Part of a small language model's weights.
Size: 16 layers, width 96, 2 heads of 64 (1 for keys and values), MLP 256 SwiGLU, vocabulary 9709.
Training: a variant of SOAP for these matrices, 107M tokens, 2002 steps.
Each number is 128 + 32 x the weight over its row's rms, rounded and kept within 0 to 255. Layers, rows and columns count from 0. Numbers have three digits each. The size before them is the row's rms in percent of the matrix's.

# up: layer 5 MLP up, 256x96, rms 0.153, rows 82-91, columns 0-95
# down: layer 5 MLP down (transposed), 256x96, rms 0.15, rows 82-90, columns 0-95
# gate: layer 5 MLP gate, 256x96, rms 0.16, rows 83-91, columns 0-95
up82 089:143177126075138187118149104133141127149115072098064155129114126161130078139114087160129134157103121191088133109112112139132147138165163214092118115126095147122135100132112136115143139131172177148221075143147160108115092108137103056069150160139116182092112123116092107068102083150091093165
down82 093:125166080115124091142122085133139078124112084161159141112118075119162114107112158101144208161087104207101094133143225115104119177132121135121130137062134177108089099131108123129091171166096163092168082111148159106107134095127108108100171098204089116132098098129128147085083144131129082140
gate83 107:145065123106024106060131078079125145110147140121177074156096119169139119130072063127124166182169145123121107114158076111153129135104090157128144118103128174216150183144131116097096107132135130103135088104125063132143117110127160136113150127108157166135104142109145158177117132091193149114
up83 100:128109094162119114132111110144121164099084123154178117053160067127111138110153186048185148147156113085068106208116057124125118110180130165100179128087152160082206107144082121135145154157116142120136128121128134163111108118115129133116150199090084096129123139164111138129073145100141126135
down83 095:171088129127086190125213133117113133140099087149135049127104160165156110152139101121100174154151137087122092113149115110171160112170116131109134162142163176161147087145076122100066121158115142099105107096096085149115106110139132179100128151164228143149184133132140112124146126110187188091
gate84 104:087154152109146146121159124096142112118106215168169125153145196141140141135126102089080086065075076138093100166158141108101093113145119153117146169194177162108117163147138091178170116112088128182138154076115130085108089148168175129114141121099098119068128101179170133120161155172155143141
up84 106:129114130126125158100118123183159107129146092162085131156152161111080168170168130127136141115157102122137087101076188149111211124124148169133102154140075116123101116184152158132183144174075156085125112133207151089081153124056104101110094122159068135125034146125128129131128149127107094109
down84 105:127132098212135160109103109067176126124067118162148111097148136110117130095133095130073152127162122139056150106158134129131129133202068162116092153126164184140125095087087126085121117153162115130098139144120151144030185065119086122173110178128128134139117110178167106082145165123151134134
gate85 104:129165132150130146126144116130154104122142141123149102141123187105169089120159081116155123113145147157122148072144113144074192187094115137059182040154127142134044167130145159119138074129127117191107070058187125142122174118108105146076099115151138112135077102096120110133068129146119130098
up85 094:150168087137132169115110143158094104095154110042123151097147134086110149181094150143191139110143106116145104076152125110126135164177144149094153121192163110057105153160147121141156140125123128108112141138109116138083103111124175130164157120087120062173152155089113144255117132136099166150
down85 099:153071164168108116138080121085136105194103123114107137133114088094144167138097069134050130135143075116119131147137165120179124142120087183170101166136130108197142125126117131128175191137122109062136139145159158100185163090140140173132160126123153213160119115112159173075104100140097092149
gate86 096:120151195146134107133150099145118151159120119145138171181143148122117163122147166174146108135111177095144140160089083159122179126106104127164096131149097089194111106185099105119081134127146165067082168153149190123121089124052131145153073128136059139154119042163122099139065162152124138142
up86 101:087127139131143080112197100161163181098134165128141098082107134093127120152175148127120094075133108130092133218073077151143125133148117169125143133109182115132143107142107101133128121166159138121058170164145092128058075160094139187129129119077108120110078143201148129073156162160139113150
down86 100:146130163122092152097097076183116116219149113139088096131131154139116161146123120130139109179125141134117122099144090114156164128119169118144104082084183100189109141169158135082074126088101201109104168118101141142140123131093136127064121162073096197174137106175139131148111213116116127086
gate87 094:081156105080143109146157147201103128160128128131077127094113127166114171146117122138112097101164193097137128176133098044142117139136123159098148093176146150148107137162136144075165136000098117126096096149125107105147077070171125160157157128124129139160135099144168124147125139152130081112
up87 097:091164162144147131163095132143078107138126128153136090149169141102099200153090124081132124104109123151097140152155173090129084125125111134184160062146194137129081142076095135119151155124158090091143162130112138158210126100160069142088078144149142145088147107066098193144091140133126055133
down87 100:175101067084094121112153135156118122063100122121144146116095154118152061106159113204174112149099103109156124145127149140117116151149235133128116173091111095098108090101157127141094089183140146160147103106146197119148148164101181140161144142145133080189091098164171080108135096126125162121
gate88 103:125195114135128192174180139124138091071099119140132095129147113138159093150148181114124127144175121142139126135132106109120104095119090180157118083139174161138157170118102069109137076138139135188078086127127113091174092172155164084122142216156126084086109175120091106107175189136163162131
up88 107:130088109128148119136147136100099163142109155140126143131108126120110082079067135156152115204095139168148097111184164225154178139157106094141160150129054123125134073088142193163120139147113231066172149126084080132135131149118160136130142144135139149159146111120106143132143075147168146152
down88 096:125158081176064147133119117119116145087186119151131134104149126111090111129099111111103126128166141064139160106143091117129109135129086111133115117151162160122135196148119128156150084135083144120061056137158157091109129144215157128037084120184115087109047145097123160127142098122170107087
gate89 099:162121108102161105140139106134123149135163133132145189122080169134153107153113118088105088144179138088101143071172119107123172168125138122110153148201099134086107156110143139117226159132098197098111097114155103072049159108124120123079122077126145194190135064125162127105129150116145100128
up89 098:137128143116161075091143136093081211086122174122130131130098159155126169161117171131189162129190125108101210105070112174107076105090167117116081111102119170139128117090150123169129205100119130115140166134132140124130119142120038165179090161152134115141149126106138153143156140141126079171
down89 099:195092105152140142127148124150115159174120131098068129137114036117120146062097112085183129104146151119077112153179181163126102136176132152188073132158120141179131131154164156148184097115140148126110160157122137174122115176156126132186169119100077114143152110082212130165137145126116149119
gate90 100:111103142095177137152129113153092158110109167147165119137128147176156080134156048099147086112115136160111155149129107134163116150151140143070137122124138151087140106018202167104169165115201123084158121136150116107104138094078123144063143169077128101127125160132138168123117176132192145162
up90 104:161143070169152087091127114070073096079150086121047125200108116141107166146175140151095150176123164124107140070154087123145112171202131152066124109122117157106137166173120109128167118113129170103173128144105073084109089132132104082096147117111110116102157118114083092136123092087128108169
down90 094:124102092159102169107116112126105100151126118140139056184168123118159167117121143155117160119092157170159118149177131161246124153104096136149121122126172156121164125212083122185143087126132149184140152078123076134068094093144153140149128164116122192092161085109111123148178111115133138112
gate91 094:082119101132195140110150096157105155127144149141184169090160133096054063138180085119116109113136116172107066070093114153120102175101150124171103134071180109132156100115131119094114098153081030161100160147128097098124129096173156127081129114155132111127088125105099089166139116101163131108
up91 097:077145111103079138177126150151134104134107182168177146120142091168081111091126087097136115146134128123125101167118111079126139096191133125114083112129221100103128093116174155157152102080161143127101115181134128098080105118133129171152140241174085090159123163155129111089144110114119153178